Weights of a small GPT-style language model, trained from scratch on English Wikipedia: 10.3M parameters, RMSNorm before each block.
Each number is 128 + 32 x the weight over its row's rms, rounded and kept within 0 to 255. Layers, rows and columns count from 0. Numbers have three digits each. The size before them is the row's rms in percent of the matrix's.

# layer 3 MLP down (transposed), 832x320, rms 0.137, rows 515-626, columns 0-39
104:083139219111161129085137188112132124108086090091124165130114136086141085113135131132116169142137122141089101148091135111
107:112144154153096111094169082151167160158099138101137100082124141104149116109133143143117163139104150149180183128147150156
096:118101192176142097112089079079119135110158140141126097125174112112170086116181182158095116127117131204074159129177155129
106:183091107157080145117168097082157116080172147104136105172109164100120074110120141115085070131146118142123190163091124108
095:062148207141127076124089176157175165078134140123147165067135040138119115129157114095075059149128126124100149167044160160
092:135190164095126159080089145084101168101153116111139177104128141081216172149098178128107167096180156074174180125107064138
104:157123108119128107092155151191148154173109161107106121103148147126116105069099156171143142107125111120157150126162130137
104:132119114180111149092060191126145170093128106087176140137162174134149113083166179097166120186106187118107074161106063102
100:166141145171181109139139127052163123122082177108123107148157176100185149086071120096144177107122147085109109151218130142
105:142128127122116140142183161111149118079164093164137188111104159182129153083103206072140054179172141128146125100160153096
108:113183130105155169107165094119153082162157153124163128102128117139168161156138104146169202117207132142152086154163126110
097:134185121145140109098094132108109156132079119166098196120091143130123099224140195187166127143119076174123165082165100131
101:093179103131095174119143089101147020106121167133092175138139129146129070133138101155152168138108129125149153037125146168
090:096116162162131086128138176149136153122078105116109113172118164192122160156127115123133161140126110110109167190144163073
095:115103060163081168106149064146126140108123134136162081107155097183131141056110172165155184161141086089144126124140066083
103:128080105196088181107200096113126152119109164163130137141128063158137101130115101111107162095150118170153129160183185114
103:095154187118192145144068153127101128098113142151125122137122087128118104074163158112130192052124149132070113107106159125
099:146116101131162124110188130119131127147108100099090133129116153154124104150109085110113088127197142136114091124132134154
094:154177122096085202163153170163102139124125117125157132122073120139110157116099175119210149112100113103157042134072151067
105:131153147130143049102118161143103175064106125128157155151159116089150164126183150137142125119085166109134093067091101205
104:131144126183122140160115124150121137160154100165136126098093128151112110091188124108093143063133118057111095081122105128
096:135091134126188113122138168126124139133128094106089204126106148083171109134130161130100093152165085185131149141099120181
102:101118145146168188105167091173130097091151073113176158161168143102124142124102110160123105074143093110171089135121136130
097:070181133183075125120157145189167125140117092113158126137110178175160170092088120088107138136169147127092102158099109194
104:101128101135172151128112183123194110060182154104108109140113124181179100120133074181102097109147154137103115123087070094
097:148113135086092153160130165090109114131049095105134110135144112118093121094111062081163109172177090066133149146062131110
097:184182116195121160118109091121141123161161089117142126095157116119104149118148123080141128116104081162106145169130120067
102:154098123123135110094125140156136101120160102086148113093102105145156135106062163160162182160086112178097120099085096117
100:132138115135123118105146123160108103150080201107169122162067145102164143140139149152136100147130164150118076098175147149
094:192092097122138115191135138072168152100080133134141137125175138118107152103136155076119080130170094148085134152172095164
103:115157148136175141117105116107072094062183181119132155239042075134136138166202122108162099144060112102132146132116147091
090:179201182093211103117108084173104131136115147114165160185119105129117151134155113127094130102163131138105134091104195112
103:138223137091114117168183148078094103149101069096086109121122109103166163142111148142113118172094138171220160152173140118
095:099096129153108094058120168148113155106131153068142086108170143123143156133189147125140081093125145190144165163148178115
110:134142141178025120076151136156104108119154169162141125160149093152206132133131095122094123092125083136147134199139197104
097:143126129139110139148112178115105180109093163108163122113172114132150141068118132098119176147121040154169157134165146142
100:141162082048140205179104134178130165154166081162109121123126171179109112120181151145090134129122142141127140140154049136
102:137065118093125159209138102154131075151165165140103125131063147147106115125175155169139115110141095148123118089111057131
100:097125061095114101086131165153106140083142109107109115203191095138141088133126072122117084082137094123140142118092124123
106:065076152084134125112164098154188088124107140149096093133112134142137098180140138113150093194050097124161179069127127089
102:126156153114164123084116172109147144132125142129091124098101150137122101145118158190164149119143121091112127123150148129
101:140194054115127181131111136201076133162189098104090115108092186116124109144141100109134114132124169109095070134028104195
093:161150135143148144180153076125108114105127133177139195152158123163130137120156147091037142119125159140080079119137161137
098:158151108113150173150120228102129061092134111134105164081112132076133120153123128096134149120095126137121109133178120127
100:171189092120147135134164101131180103105139125116081100120132113139125139155148094139119104094136129127174130087071142093
097:152156190110176084171146139094056170173094168102078125087160114117123127135175072086111211110101169114165125144116125126
104:076095159117105128116123154129086170150101095126143099190176151083102123135106207160083113143116154171102133094059111153
105:134159126102169169126143207158138119115124151090159178134110139141148167149107130155182087153069084128104106134102082117
106:082106130202086126221098126133105088169077096144122151133116167145101088127142137092101162111143155120109162114137194137
098:138099127130117109090142131129174092151146177093188097069148073149107089178143158123121146140197165162089168143159135183
102:099094101188207129064095031144181165117170135146140129110113108109162179149108158127099092101095146100100165164140118111
110:148142160134174201159095189086124143087172094121114121139123155093136126127137076114111207151111135153101114093195107131
097:071078128084121100152109168090105127118177153114095132129204139105126133135087096149090131141112139146170156121103120146
099:097179084180116149084147089162083091073119184121113140119078132115121162114132193116134118150094156102124097201116165149
102:169128152124128104141107042155160101128113099145171108085061108156119114150118133111154130123138134071176128126093117144
104:181133101134145129162153130137113145150184123149219132106181092132107146193083083082154137156101130209136170151127108111
098:119056153052103186067122126114130128136127139111140148120161109124156109121155080110114145159169141180194068127110143128
104:178103148139090132133094187127121178192111127133119088148093126159157141181103129147115112110103090099105136128133119151
107:136109104133123137127171142142109238114125097083112115079129134142100103148180096108171193103074100105159112108115184119
098:154098148105143153146102136188090131091128115216108135115192149123173133093171107115060213175121139175111187074151078100
098:103101138113148143087121141165091127210142110162120162163088128169165096129131170131077179174106152171127179186123090145
102:126127158137124163141093168100139130177092133114142140136158104115109113088142098198143101050120117113035125144182107176
100:076137113140070089179220104097094147096137139123151183114171161113173113223191149065172174140116093143174156126128118158
096:118162093151136109142140077104131105130109172129124148116127115103110192171161160109072112135134097129130131090161105136
106:141140145215128131157077099118087104119137177110135140136102121121155086123120113114088169091176115093076108092133146153
107:133121087168147207129121131156097160115172092097166142101102113110112157089117143132137115140128135197102099137153128089
100:139138086066148104149186159099164023135097103174141141120111138128105068113088093166156071123117135149104158128109116096
104:162123087174233111138100137096084072123079109175145190124124097090112142133121151157103185187136128155075112139160100097
098:121176171058118101123120130092126063110156053177118082141133135086100179138170151150156137140086196121092124128142184122
098:071127132122110092072110148069142139133171064151112133116119135096190138096152117098128161136126165143079103094095166097
105:131107084137071106134072095134118101156125157159101125098137144150087120136114159123117072137103071097126081075167141105
106:121149084116094044161160186179103156108114089110088191097112145117102115142118105084168147135133054138103124112158145115
098:150171122159133125166180163111053145133118153136132101120165140110156118170114116087113192176126120149100153106164157185
104:142151123148143122172121114238120129133108090089150116133078122159077135183079138128099136036086113065103089121155089108
104:164182126162118189129139118114114113096147140187148117108080126099082127164141110095086156105086156108165162101150139122
097:154135113120163158127121160130096121123150103105066120133120137181159191092108187108091137150129152176156183068150129123
101:112128169180152129111105184152071116102140130072114136061123135130153106127171148114138150078042094117091138142134150153
099:127105122110086064117144124126113084095111074127098122150156157163067165091138084140069176113095144174104101065118127179
099:122156121137129129111157115126126162118120161126123088175151142129116147149158088175113089070135114115125104133144161102
099:107144112160139130152070097166161129113090156127140166122143169143080182102086094081103072124100103092182146057166109026
098:121082155123085072068165122078112114097142114116151125164114160122065120137099126154110061070099199116107134119128096128
105:093122120061123121071182083098094103143111102087152148114209117093118098121133147113177110129084072109129159084124103113
102:176142142086163084112113103107140066110113106148115116129127160199144096120132109108148159158125182152128174126115175147
103:137094159157173181109138053095103116132178130149111108132137155200156133085116162133128100159073096125139118110141094126
097:126117160086109136135152159144104130088095121133119159151103112104162149091138138116153071134140142102127096138119105143
099:091113095114147135120101174127132124126117098111096114171054121092088156138216176078139121105084143125163098138105129102
098:153142128094173111080137142103156129125141204139147132158090160123143123099132142140137108158130098097115143126154135104
094:146139136115071145174154096137121130146110104191121090114166094121107130205102137223157124209070093062121175121163139128
104:095139135110134142138118164135115146154145200160151164141122139089141164118125090159178087191163144122151096049090107084
098:162119138131129124153125091095142160138163169171144148103077139156140165108123105151085190048153091078108151162094146124
098:149078168102202125067108105205114101153178047121138163140135139117131161074131157168108128140100125067122158144120131091
092:113128064105156150138169121148153189170091134149140109122142095047181110133143094134157132119178128171095140044129144107
105:141141065114154110123172164160111164126107099122112127147111152090057126135119143113131129137106093123164153138099116176
095:131174106114167070133097153200128095113097184100133090137118170090076071027151065102092123152129117171093100155152126124
102:067090112181108119132156126146086165162164135153121157105127157119126141109005132127088126142140084139133157151144090174
109:106114139103150105131141135115148077130162112102131138125100085108128117209168093120123189151122095108046110130138139134
099:151081069109109143098137105085143098136133064143109153159107126119163171105127153135132072097092112165096165069130127161
100:115150158163175052119129133070115136141090116117120121121131084115144087191163090128167132102196147103177070144063135146
096:110148128122141139085095194128050125125185167175138141178114134152150075108134056107099202105194138149104153133128151100
100:145159119100081185133154129164119085137142119079208155077107115098183099099167155149104145142138125151107062152164103113
100:129129083103129150121127101106121110115087166115149109116153120179135183100140202164124114199091163100162120116178102177
101:116103147146112112133076101061115158118081115110096131128088117145105073115104163073147116107114126148126143123145134172
100:138194117143105130115096162217162062139147124058163100164151104152141092137124148144167111106122179131108120131157195164
097:094075135058137167085090167086111123135150130131134132154169091131140124096170176104154165188137110117102119150117159106
098:135143090142153151181137122071113084103152107108107143155114099090139122173126144132176110142132126134146077141140221109
101:090079160122075101066155160113140146090187091085163092142112128150046058099117157079104171109147094153134138193122008158
094:208142125073133140110108194107148143091147128110150164183144147114132107111097176116127122150107135138084182103132176169
097:158123088093077067152089139121193157168099159132131150113176089127104101149154142130133146151119131104142093161138105094
106:139151168115106179135153077203151087080107157104129113117172166134120121102185090105055107129156122106120108082148126084
101:102132140148100161116176128110135160126080135123141129147167177153130094072144148202183151092145145187126097118146097157
096:117171118073198089129132154143120165119077115030131148110123132082128096164146155161141143069137120148131144122125122166
097:127118163160114134131075077174139124095111132151062135133117132154159149102188113114102133100151111115083171124110090121
# layer 3 MLP gate, 832x320, rms 0.143, rows 516-626, columns 0-39
106:179143093132153131157094138142193124143163078153132095132131142138143178112126098165154178086106144104133101112137168134
099:129128164148074099140112146128077164142112148088131164150154137118149106171142060091103135129161137145135090163097117144
102:113125172160107155095140061126060100120105062179084181104099127172155195120132166176065135125104109087151173067163178105
103:197087118115137172105113095087140135107128151150147128166142138114030110113144153083052075168175097117151156111171085085
106:056064152122136160103102135144118128119079178137100122101136090139087178176184153152181134120170183129121053142084110107
099:168151123182140081114124156140130157125191147183152123163120105132105106127161118158101142135172110139076133067102128105
108:137135116112155147096129171199231150031138114125127110087107170125110054070075163116113144095108111162121144147078109137
096:151131177122101113087126155161106095072109091136140180082193093172144145086137139164127106105137130126102114192129132152
103:132130176112128119141146161121114114127053110195096086167120113137125101107111108067154162110090140168120153108108098100
101:202145128139130126104121169113170127170130150094134054092045113137142131141118078117154069124138107102150107103180084044
093:147136177160146124124080168120174144111149099148100109133169139165072112146086136107081102054151099093099099191104102132
100:115203104104133108112126160129104126123162097142125125113153103204142157139130088119138092165138174088113108168123115178
098:134051154078103130135082188161096119184164184159110088093176150140123104168203117108100134114137091147181122148120168119
100:093152134184041096153092158095148089109095101155025174152128102070131138150068136149145084116083109184098130130114103122
104:092159106102164104166186071079102106160100100134129151160094135126090144133127143098140158107140184175202090132147176173
105:109115123191073140133099088155097153101149175078096136159174165134135152140118115121099135123174132088057160163074149182
104:152187110173131104130179125091113138142166105114078089209118142152085080180181146114166070111120151107127174105105173085
097:152179113151091141151154103120103116125222103102051174073152132063126079116048144170130135170108198116079061126135105134
095:152143155107107090101143054080164126156113134129155183144101144151106154149112067109128106132112139117139155117105138119
105:081168081135157130097133137072117112129099089106092119136089145123130098161139121051113133145136168056062077190126154087
097:096104091106030178128128092137108165088111123171131094153185128183119134155169137084093119162145118089131126122112101134
103:126096068089161103105110104128106128182125210157115157023150121154103163198134130130148094100156121134100146164123129122
107:086169122100124125146150151107142179101146109086141148148065147120181074138156047107187133113099123038110180099119142139
104:127153115140115168175168171065183128127159151125095123155098124134137094181134123161132105144122157134105077206137116140
097:091105138163103176123174108155089176158125202135151158128048150108146126122125123156122116096152107096143119160102158136
101:072116145069135136085148126144097146130145146147175176119166070162147141108075168136200117102093092090143156144133088136
102:080062130181109162114091162088182166106152145093143123172174147125127100141149134090209187148182121073128110116161075131
104:075070152069081172141110061127104120078143174197213123125162085120064079183099153143094072133168179107140065161116092108
096:112198159155141061143113092085166107174087109119064148069109080075096131119149146140154122111171114121113124160141176120
099:119132145149172137129075169116148068099141165125094102174123087141110135130126131112052149127063146109135117141127167175
103:129161093154171142103142128132102132089190132129100166035157105115106136174141051112156119094139105114135143111117149138
102:173092159131096148152147150076164127127123200162165126127147101139114146095143118086106155145103109174118138150166175114
098:096095194101090117126114123124090151145105142076150166114189105135112092179151112161127140071176104156120115167168172120
102:104077161098143086088143100130118111109140105088067123118113135220134175112073122132161077119137186091140135101120136123
101:135143066154124122161134095072169127170138165198086131110128167170117160127132077110174161168175128158084087053140120126
100:145175092114180149118127103091152174143160135122175122128105180118067142114090182153104113133088106099179133108117155159
101:127123135120157116099151144175091145138166152150133152111135114191182125170128181150095135132080140103079191098144099143
103:171158045101159073088088099075162098155113073100103161202147097167103103204150135121083101136150130130114146176160116135
105:112131124083096181118131138128141101120115078150120107180175052130130163094149100140152130113168164118161146170134112127
101:145113136097140146184099147141132157159173133104141088127161105181139140108105087152109162113183092113132160131191115111
101:077077150110131095104124080143131147113134136115087128111121099118165211109117095114141086141098133144065173151129161129
098:136156148125117104068116160124154151148104119141176072120163148101110119104102106076206103153156133194179144150130104116
100:185168033116168145139129118116127101121134189150108150165139191115151164172137090043053169073080111123076183099108125129
104:152075108108104169150065077110111106115114107136102155140077086129136068149164135133131144120187139140112113098159179089
100:110124070079116139173158105051088144169174125133077172180123090149128129117095067107178150150178163115118123101131093109
102:130125144071082148082099136087139111152128153156155164156075184101139205078123175095173115179127137095150100086079156094
103:100062148095139133143162130115147148152076114083142122118059109074145083104125133154108119096079203173144100110114126104
105:198100154089163191103096163108124137141107124114088158114067123143135163083170168130148149119147131170171110140120112087
099:138148101106142148130117134085132091126085105083175138050135114186160171150128129124177177159100109144145115084168143165
098:153132068145097128110194120104123211124163140110118151074168073147095075111107103144130137144096141119136077127134117138
102:168131166121131125132135137124175045110129141071106102161129140115093123163095047129066100163099151154015071117130112105
102:117098047116158080117147112094133155112127150171069154180138114101114098125075082094147172136075127104080173152148116160
100:144182112080092072105115093128069156093117165132137137116166088146155099153164171161097088110130109105204146187096123175
102:114107101103127158138163143061145177160132090190101100124116185149126132088162071139115121114081148146098126080108137146
104:164081130153116120173132175151152146076119074162154164121135154203056121160160118110115123145128131156092158127155139093
096:143146163100189146076126121127122105153121082150129110167127109106038154141138151094170162122150128141104148161127137101
102:111117057147099143153154115082122140188092089183118131118149136110138094097139118133115086127119036058149177080114125113
102:116137094140151103140084096084152151124101153078101097117071135149194123130119083104171150132136073147085102155119098058
099:147120108125116129165094087144143204086183110246168181053135127141185151159160094096097132189171129101136136021158103107
098:072169121094139111166123120105055053177170166147123167101115136160157129161166129150157116127108104179060167097162112097
102:111104160085118158131117182115158180123126131136095112055136115137096117156165144113107168124112129152085108122127189091
102:179118157116111149121074194078163112113061097123124096084105183138095134099114084119121090120174120157058159135109069100
098:164152112132156110147144114183119078126099139108116154102162139139144145124104081129097147176127172135170121146125132095
100:138111060113129117081177149083189155160132077152135090154074118108127187172119144147125170151152117201104162166149119109
105:118087168082113153105108096112126063159082096104133136118108201203145171173117135101129158068149127135170123121192107135
100:170095169109143077085164107104135185123126141117196140165096127140092113137112136164077122156093118083122138148080082095
101:155131171161139114095168118137119105116061128153139153173119119152101127132130140172117154117170188145106103121129156054
100:115090105125134132091152127101144154139089157152125113176076088114157112138129093109144106144119161138060089128151117138
098:148167166139137114126125148107065114163149066104127120118148122211121106098153132139059187121074104136178104104130123069
097:116076144150124121119142170130158195108045195148133115097096095079115145114121092124087169117140140104121115120132167155
102:121132128119135115097171119134142154140142053158134148134197101119076151101135103167170091102111150142099057130102161195
100:152094165146114089165106200114158079130134160145136119147155179106106172137142067118127124139092106127120116133145140113
101:061178110118106126052139149053174113128111195132095115040094089207074152148123146141157104128173116154144128137100127102
100:126106103150177176145164186101176043135170157094140222082143114111115095099094120133111097146105124146118140136132114121
106:150147116102129183138116166125134158141107156130127086177038103117132077164136092158155130136130132116056195187141159144
101:135211151137145123085153137118106108056076156129158155098140078159125086177122120066092109179117130084165106109131142150
101:124106129103096163134124176097077121106093124189187084113065097135174105130157145092118150144148142094142135137121069073
103:089161143080172116140146074109178099114121119131116132169098154190097155086150146140089122155150149094138113204147081098
098:162174230120165142147127112154153089147157148073099125109175120134040080146168140097102122139116183133117171220115147135
097:106133154122109142134120114127134144159114104127119147088119139104155131130174130209115126177112165101144120156083068117
101:060102172116099120104113116216141119178143113083118132098119155155122123103111157162155082149161101042120120141132134125
100:064130154097120127174177107195133154106087122106104153069170135156131169143079131117092138096096131147120139140137185176
103:096120114080111096140120132136108135153132077097140163143114116131131123102061125109135151180101152108114135109149134124
103:168114155148093157172165130083112139157117107126122090178119136166124170104117137131184106088114130099047136123179117111
098:085135111073138150100101161089146122124072147149107065111148130095135146155138180134111118152085126160142127136145129073
098:117081088110097147112113178094133118137129117122083109172095111169111093138163109175081123109126091137153112145113159108
098:136080151112143130111185124068160157163133113107085151162098123129139129150108161110147129134152136132136143124129176165
098:138099158131154071119123141099151151142110153158090177149152102112089121100125146155150121133154159152107163147119065101
098:157123069099055074143106184178106172099092106093070130136095142165149156136139153133119101162125080094178154128176123093
101:084100175097100157124155131068132198172080134067144137141132050179145145117103136158143098141163106149109129171121173100
104:102150143101109152112124049122148157135142063158156081134115124117162175123095112154167131135144129086146065162115115177
099:125093171060130158124141142092092170088126146145114122164120040110158156181205092144124151116086084112117142171087085100
096:155147092094096135121096127144117152154149123111077110192120116156123116121100126151150125184089091131098113201118139115
100:178084148074097153081156129102154129136054111178131107166136180127144162139133143111081143098129134145150154187128071163
103:092139147122172122152142232089115083175136149106128056129082179075132137172069167197169123144118193172108120128133175143
100:110114153150098128121112134116134112126131153130154109095139109114140162164128074153213150155120086111143070159099113129
104:154178095148104183118110144123168138117150158097105109066129151056161169157175104164143125161123148148160106155105103088
092:095115149094134093107132117170131141124165181123123122115176151096142061141131097102110148124108162104078107100115156142
104:108090173072106122096142113137160137071136142148157065155113143156116105113117181087117187122102181169127074162147090131
094:160112166161129098121112085117071114153111157171112128143159089144169147220122088171099162153107083152103087097150140098
102:124124150146122131127114133117088115150132144127174123163067124125129159099196108136141190152175122097127136151123108145
095:131098077058125111134093134161168100122170113120145094119115110134080072135067084114107120126142078119104109124124178173
096:153038137060108119117096178138153091159137104126106088109157068122125153116161113136129087145130137089126118149167203111
105:100144122090179157048097185076112191151134102142118188151126149145118181149142114153081079088158094145124139194170169129
101:103065139071145130162110138126150164088073123127108167120101145129150185174141197118133170146067112059072121125163147155
097:122108133078108130116177118099090127145143074056104085151105116141145125195168114178169135135166166120118141098110100061
101:119149183115138173186131078128151092115071083154103166071095115171100103125116103052122140102119094113119128154107118138
100:166169097147130190156095150067140174124117170135161064123091110140170162141179176149162129204157195145161170144109164090
103:105074112114123122120148177107147143141096062166165123166166086120146079161126052156117159085164118107104077153042129124
102:129111082094103126130110136110162131124113127094098132088113121112128138123161203168106121110158171116092127113133109134
098:151147153127099149129121149166175105120094141102177122052155161111096162152119134124127082171044082132104163148101104113
# layer 3 MLP up, 832x320, rms 0.149, rows 516-626, columns 0-39
113:122149162110166148105086195127150113130074124120176140134090133127116160159130119130141174177114164082186114141145140146
095:076152082103079213149144150148160152117090141127103218087098119148142135177135154126078148136059125134194130136106097128
104:094163116146139076126114144122140086102151169075082102136130114186173118162123162137137182089135143175181121133152092145
117:083125097081144078120087088179151103152119141134079163065067198144162100146123152074161169163110149085185125164110147155
101:111162076135071124160126105101130148137099108075170108193160087101171105094141149077118073089125112182127053148132126119
103:130159147145172102119133092156109185117160165147108129126142137122212172090077156133109123117123125120130108114164136049
105:153128146134109138165141149134077122137060102159147128151085117161127142155102094105126065180067089171000118114189127133
099:134133097087114111121075102202141181119105137212138163122110160176145160121153094146150051125112102122098106120091136108
106:076163143113079084106146116089131087102105147157083183149119146138071124123089127098190093086140162166141171077208172144
109:157083152130113238125134141089162153132105123119131118133152106160084161074102148111157150111182174183128180085134084130
095:131106188090116137147131144217145129104151079134118136106125108116134063100133034126186102141123128128120129185081089132
097:140100157138110152140059137172117115141097147147076100172169118125164137103151134131095127134114108122090131129166083070
094:158197139131139146151158115163159128143171083138111128104108149072148177116111161156102160145168143147174119098113088139
100:122134132108156176119133132101100118120204107104131180130136131133099097159099125109082110161126163084104138182126133131
105:162135137118092135145108097116189099141131139123152117122171137117172158117130088152139099162089175113127105120122226075
110:112100100111126119096142137122163123136107110141131148114076144101109148168094104097149114186124092125110117064162121164
097:138163119170088185099064150178044142130139068123084126104152198131089130148152188123155160090114089115131150187096123058
100:137094133136163078089143126109169158138126090099083111146117144093138075147162128116123158213151144087070176142151062206
102:119075107170044135102166138086128094077087176089132164078076122111153155112111136158108109100106129127178135132140117121
102:138106110115125158105152118113154142079128107132127067158133091161189100154092080137113158120146149104088120117115089108
094:129130118109118118105152118107117124151091123140104039158177145135176111120181108168153129121111138130129102090165144086
102:118169101122103151174106129164080110183139163126099109190206154087078150131170137100131122097078180113092140119090107194
103:124117063084070166114100120149101092133139081184117083123153160113115115100138122095081132188104147130138110127088198099
109:099134128174154103170132166105130124128140125193116146165199098124136166168162121156137121108238158134167169119138112042
097:110120100109216165096150099114183124151174148108129137051147151178148073118072125113129085110098171123092122123115125114
100:110168165177145143151144072127107131097113151091124198125119130194132138121171092089111140147114152110147081201162071182
098:079139134151112110129142125102128118109139120102131052176150103130131137126141130096136166130173066095106119142129123116
103:186075155136152166103111147119151169150113105133173148109113084112174148136150125084107143134134125119152118189117136107
100:172097109172167143151149149130122159110177090164138074130142170142119075124145078116149100144130114186108103109095158113
100:127064100112099123090076049151120162161199135144119181083122153187116122107198055123143055071124092135077140128130157066
101:162071118113104161180169124097078099097121122112066112108078136084181122136178062069068152078091138174141092119196100134
098:162118158095131135076077148145124110108131122102060145130119098092097149131144125108142123108120172124081097075148105118
094:129083168200136101040183153150197101127150119181075121152083147156134123102128124077136094076145165189132114156069129106
108:161149147149149170193136135107074163120131095148167110155094169133112074150178092180080143154131140123133083141125096128
095:153131109183148134143103156124120111157142130163112081138084182135117125150096084113119095114108133037140135069106067169
099:143143162120108065124143135161086118087169138092117157157181156117106125102102165193143109167134127159096083101103156166
101:148149168175123187095089191129135164092146135130132123084172156135179106138139109112133107100135108163083129145123187104
102:099131144203105171155151189136127148159172132136137139150110153142142141095089108107131132088130147129177064152112097171
112:110149184179125146144086141113094151171181112106129152114116157072119183053053155098127119090105129110106079102158101131
102:118107131138125163098151150114077110138099132114160088088067119109097140124151080072142101155123119120147142116153118083
106:138102097125154136101162164164070153141062102151163161148146147129143172113107115132129158117111146146087164099160090166
102:093182139161102089178117143110095095166130169124160131144150100114126145126143144136129146156071217128174193150133130167
096:159059161107110151119174130139066140160139130147118103188103109096167107151186151148099169149156108148087106125143167125
103:157103171098181120127116141119147108157142154202081139111168084159069124092144153179086104146096149128155120148119134170
105:154122074175126100124114153128148120112142070145119046135102141093223113112130135123176093128083116190143079131124125095
098:118121138155156161150116137108080141140129105150117152137132094147115117145161109099102158110099118138101093097123167125
103:164074162118124105114095186140091170095150107105154101142120115170186174153131157118087189151159088162116134121157159130
101:136106126086115126142155156173119162078126119165092073097169057178165152117168083159103095130070145152154115170075155177
102:139135097099104120120168101122147128129091146117141213049147081102089095148155160076115112093106181146160116169134087134
101:165147098039150117181103147093178181130106109154094131108132121184149136122135126167077073097105142097107112141086118128
111:185100198180144100194128097156171103170097140128135112136122200101135121134173117144110134139101124148181135111107119127
105:109125143130156115086118131174163077151107127138202044123101162133178128125185161149118114155171152154158108114145151141
100:130095102104056195165135116135162160122133097217143101134114101134123151139171072132138086135132146081163102101134088124
104:133133144119126039113129116147106189142071126084161108116109142093105075116104138096124070109104148078080112109062129117
102:093103100158074131068075040220146090112181119056102116113119144067185178075154198171068089177177182107128149081119139145
097:099089105140147065166114169143095118163106211115134151176145104129128126138157123110212114131139108195091065106112169109
104:078153152141151127127104146152137145139159112071139128142163128126193121123092153137188152157148203108147101093119089097
105:088123077118133140165124108132126051123095138101131163179112163139101125129198196114105166163161116137152162110113139148
098:137121132119182121155137127134143157152126150096159115126132113130123092099070127104117123173138111125159082180168120153
097:106120135147129144171169122110199157171156095176126075160155114153122126142172129098129167165125092092118124132143168149
102:121164128128122135139116075159151109111113133209181143123151102158101109124120129110148106140107157112122191104125111238
094:179107175111084115131121126140104101177149101080166108142126088124100134130073089161110149172140138134109107174157148095
094:176133141094148139096127184151084123130143087142128116073195087189184121103119102112162104126141172144133185179050170097
103:073072175145175136158114134077082163099126169175144157151112103167091142114118170142193129150178131092142201149124129104
105:112172064157147075176121174180135137139127070176102139186118084173122146135112153103154156162154124147156142166147137155
097:146153108094177083118168069091139181098118128152118084150189074161099083139138141119103148185127162060212186105098113115
102:087157097168131153117146111082099130168118105174163185108109140144128093147133197143149176126169122120173161103162180133
104:182129119150141136146207131166152124093142117126159160157122122093095103119153097199157103141147136130143090162148133102
102:143187106169094097123121128129142144092169126035144085103144097076140107049112169107103083150134093115155185140172113146
102:105137154135063135084162131097096090115214094102134065099127161116126120159137123099121134146166103118088116139137088132
101:145178130093121136145110099153107152138138148108195157154157057067178108143138120173112092122076124129076134086115112138
097:085127097151163160137064170102103158120109114109136151168136119105135169075097130167094154122132087115171149129073109111
102:103061134131119091105054170141113099182099119118093107111097192128139184094088148137122182102161176154153115083163161082
103:137098135165123103093134130142122170114156150151180139169154174143139107098124104119128139155108158177090130124096138110
101:061066141121177160106140111181127108130094140179152109118147135134162148141173133049119176146121125120140086198098129162
102:122109075111072158085099172115146139132114185129119174113159102104137175165085134149098140158130128106105152067172087102
106:142102144137096163122162167104142097119111148176096114125076150110128133121098157128087091073071161100115135128112122141
096:109034127049151154098144169175157094146093170105118171091113098076108107119120110082150167164138133125118117171117114154
094:179124127088152105112157162127069151115137128107046102128179167167092091129132127129147194055129186161145134116106117164
098:099108106082163168139089138205107098156106119133127181085150148122144124118120105150150066139169129100148131129086106095
101:130165089210146103117177144144185203186162096178101108135151142122132066161109130174103147129169185157152109153092120092
100:096164073154148090098133127096163173108201168143123134162131136189157070088117140107139134085193072107106130100156148125
103:157076132114139135126107121139094192081158134078150113088071099127122128168118148148094133142181140118132156133094176114
096:117181150180124152113082140086115106090141159148166100119102108092168112184165074211123107099112132099097177132103121123
095:121137129087157123149197127124108113039090160213190146074162145123126123204098135138130112147071183108115158144099094174
091:103162136129140129128112107130134073088155021115078102051129096102085091099156141091177133127194151128179092071089099078
094:111136093144122115143119130124144072077116123102088152122135110129143119065163087079091158110149158156148100125122113116
101:148173132119101090128110079121124095119108159144105167135126135141165073076127127122059096100143144114109121093151122195
098:149088110126126126118110151186147080164090116175115122122078135181169124116085105150086139114103100168142180112163129161
099:174192119104133107113070163166121169127073125124107108169110136116135138135167144105123126107146140169195113123150139128
104:131148136132166184158129094085171122099114051121078132152118097172160149092091175125108184150158168142111087092118150145
101:143113136160141176123130173151056155119169105155132139072117106132101187103133075129079143126104126153096084174133122101
094:137185081141058163152169116087144166142134148169125141142104109090132161179105226152154120152163139051118123137082170176
101:127082153104081139146117133132126156063169109202171139239123114129149154167153119116140126163160111143157107152139142121
105:147148113109129147143149098145116194086168154065127119118148163106143140150129143189088111139167100187086107118121166148
093:071100093118165114153153119139158141067129133127107121151140151081115133171101137056105150100143122139118129185130113136
105:108111133085128132105149124122086113105159148132130133070184138170063162105102092087121148169151176103050221087161097167
098:084192106077106120096129132123145066104133062058106153092073137087146165166092147189163118136111140116175128164104050124
102:192094176162129101057082183129139124111137145129139113177122110134108116151112160131164109193149048183131101129089121167
101:086124180197161139120126075151031151141032172182134148180166099144164165136104140130115155182140088084128130130095130127
098:131115175130150113141106092116137114141124090127100164101114056067146140097175114206140110086126095141089183159069105114
099:067084096049087144057152129125114134127122131194133085140138147125171186166149197101138142111128058147136112140153036133
100:105161185205121117106131121135123097119161143097151150158090214162151071083147120066122159147149111139106127155060138108
101:150091120149109138091108113201144139115092139191202170158134172173107126133155112160134130098054154118113059142163117129
106:154157153112169092134148103126094134137093134169101109087124159102125152086130148140103089132183145208165114112136138090
097:164126116163131189139120146137106130108126161053153127081103116109138116103163037163105103154116129125133177094108167149
091:122138124144176104136098159157135126159163048125155111099125136097118092042097101086072102111147124118052154121119078104
106:104104139139104082156161199149150103088170153133094068075176160125096077134102040043170167123169053105201114087131115173
102:131156123133214165171158115115120103111148094131110094102069086193151166148127065126145076103073088134153137106099123127
106:137127175138151120134156113141088156130105114196136162131102175168149109162109188156083105125068116147049085144143166148
098:100151150158131091121140153135115093145065147102111152094146123069162090095140141081100084162077119151192110135126115155